Weights of a small transformer language model: vocabulary 4837.
Each number is 128 + 24 x the weight over its row's rms, rounded and kept within 0 to 255. Layers, rows and columns count from 0. The size above them is the row's rms in percent of the matrix's.

# layer 6 MLP down (transposed), 1024x256, rms 0.0501, rows 225-244, columns 160-191
size [101  98 119 100  94  92  96 110  94  78 101 110 101 109 105  68 100  96 110  76]
[[105 159 106  79 158 140 112 141  86 117 144 135  98 140 130 115 174 145 115 114 157 127 143 102 134 152 108  62 129 131 135 157]
 [159 139 137 158 132 132 110 119 121 124 116 151 135 114 110 144 133 135 180 104 103 104 129 126 150 196 147 120 141 132  68 110]
 [143 151 118 125  73 129 107  75  92 141 120 125 129 158 103  96 142 115 136 107 148 188 127  86 158 159 152  95 151 131 117 130]
 [124 140 113 123  98 133 131 112 164 118 123 140 114 138  95 130  95 136 100  57 151 106 131 119 113 106 106 167 122 122 114 114]
 [157 144 115 126 125 199 163 159 139 111 162  62 134 126 164 132 143 175 171 186 111 147 124 174 163 181 147 106 132 115  99 136]
 [141 128 121 132 143 162 119 148 115 167 151 142 187 119  75 125 138 133 147 122 128 144 131 121 115 124 101  98 119 105 138 101]
 [146 145 136 147 166 110 143 129 136 145 139 127 133 108 113 138 110 122 149 106 135 129 106 113 139 110 117 128 128 107 123 151]
 [125 120 100 143 137  87 104 139 112 128 136 109 119  79 115 116 132 177 116 151  93 115 136 137 128 102 160 147 115 111 146  84]
 [100 140 104 151  99 151 123 119 126 124 109 122 104 122 115 162  86 142 152 121 127 120 118 124 129 122 124 101 141 121 179  98]
 [102 131  88  84 144 129 136 175 138 116 138  83  97 133 146 172 128 129 140 141 113 173 144 182 119 154 121 137 130 132 151 144]
 [133 104 154 122 135 127 127 145 106  95  95 104 111 128 123 133 138  92 133 162  97 125 126 114 121 126 137 157 103 114 127 170]
 [123 114 105 153 173 109 133 113 130 113 172 157 128 113 121  81 125 200 150 119 138 116 146 147 155 129 134 121  73  77 138 157]
 [117 102 167 126 114 135  81 130 150  99 154 100 115 118 120 159 145 138 122 119 139 112 139 149 108 147 109 165 172 121 135 112]
 [141 134 111  97 115 155 165 122  99 110 123 126 141  85 108 138 186  72 154 155 137  92 141 150 122 139 124 146 143 133 106 134]
 [ 83 119 115 169 105 110 139  79 129  99 150 122 145 126 119 131 147 131 117 156 162 155 170  76 116 154 126 109 102 116 111 146]
 [132 142 156 145 119 137 131  87 164 136 101 152 103 184 129 125  76 180 115 112 151 152 158 161 134 132 113 123 135  85 156 106]
 [127 111  99 128 120  75 101 123 117 104 158 165 118 125  85  99  99 105 127 156 132 129 154 133 164 154 148 116 113 116 107 140]
 [116 130 110 106 127 170 153 118 126 134 168 106 143 150 136 134 145 127 115 172 121 155 159 108 111 112 108  97 130 109 152  99]
 [134  93 109 163 125  99  97 108 131 146 143 125 130 124 156 117 104 137 128 150 118 103 146 131 167 122 128 103 143 125 152 119]
 [101 137  96 110 176 125 118  97 133 149 126 104 154 122 130 140 128 194  75  99 144 146 130 134 107  69 142  99 112 130 124 116]]
# layer 6 MLP up, 1024x256, rms 0.0651, rows 226-245, columns 160-191
size [102 115  98  94  94  95 106  94  77  98 113 107 105 118  66 100 101 113  73 104]
[[124 133 154 150 137 128 200  97 131 155 108 110 118 141  96  99 117 124 104  96 116 123 141 148 116 131  96 134 166 101 137 168]
 [129  93 183  87 168 107 126 102 188 159 127 122  58 155 137 174 122 144 147  98  79 144 129 115 180 130 121 150 127 111  89 129]
 [110 138 164 110 138 127 127 106 102 102 130 104 111 147 167 108 110 118 135 142 153 111  95 116 134 113 179  76 167 135 134  87]
 [147  75 159 149 121 125  99 104 172 165 142 156 139 190 141 129 143 119 140 138 128 125 116 109 146 137 123 115 109 120 114 135]
 [109 129 161 149 147  97 125 101  97 100 110 126 130 125 160  67 141 116 118 114 105 159 173 118 134 138 143 132 130  89  88 117]
 [ 94 137 129 143 158 151 135  88  86  97 124 132 137 104  92 112 140 109 196 132 145 117  82 111 130 106 109 149 107 139 144  94]
 [161 129 147 161  99  88 142 119 114 126  89 126 118 138 152 134 151 160 146 130 120 145 129 130  94 128 115 150 160 130 139  83]
 [111 146 105 111 158 114 177 103 179 119 131 183 145 171 179 123 146 141 182 134 101 169 192 139 123 125 106 112 127 145  97 111]
 [127 201 132 135 136 103 104 119 108 149 161 169 110 118 154 133 125 121 162 116 125 122 141 161 154 142 112  83 121  99 107 134]
 [143 137  92  95 136 134 113 164 181 135 138 135 125 134 112 122 173 133 101 115 172 131 115 121 121 126 148  71  87 120 119 115]
 [113  94 124 128 125 156 128 132 127 102 111 154 134 142 173 134 118 134 143 128 119 151 165 132 134 121 119 111 158 126  79 128]
 [116 106 133 155 132 125 169 130 139 104  93 161 143 141 119 130 206 137 153 129  85 101 132 104 131 110 111 136 147 135 132 118]
 [134 130 109 141 132 133 167 123 122 137 105 106 135 136 106 121 147 102 150 143 149 140 127 159  97 127 114 108 131 133 104 117]
 [122 142 136 150 138 126 134 100  95  97 106 152 127 151 196 129 152 163  88 109 150 127 153 136 110 123 119 119 129  96 114 171]
 [119 137 116 121 138 132 185 120 102  87 119 141 158 112 113 201 129 145 114  85 119  92 130 101 121 150 113 134 136 130 115 136]
 [114 101 105 112  55 108 134 149 178 117 117 123 101 121 146 123 102 177  85 136 147 122 186 125  97 118  95 132 121 139 164 135]
 [129 116 181 171 135 122 114  95 132 100 131 149 110 129 135 129  98 161 116 132 153 159 148 156 143 102 138 104 119 100 130 126]
 [126  97 123 159 115 115 166 101 175 126  93 164 145  99 106 100  70 149  95 149 143 182 127 113 138 134 117 150 115 125 109 120]
 [111 124 118 158 110  97 127 178 109 129 150 128 137 145 157  84  65 116 113 145 138 101 147 126 139 143 104  98 166 133 209 119]
 [115 112 156  87 158 131 136 160 146 159  95 118 154 176 161 104 102 127 120 113 137 132 125 134 138 135  62 136 113  84 116 143]]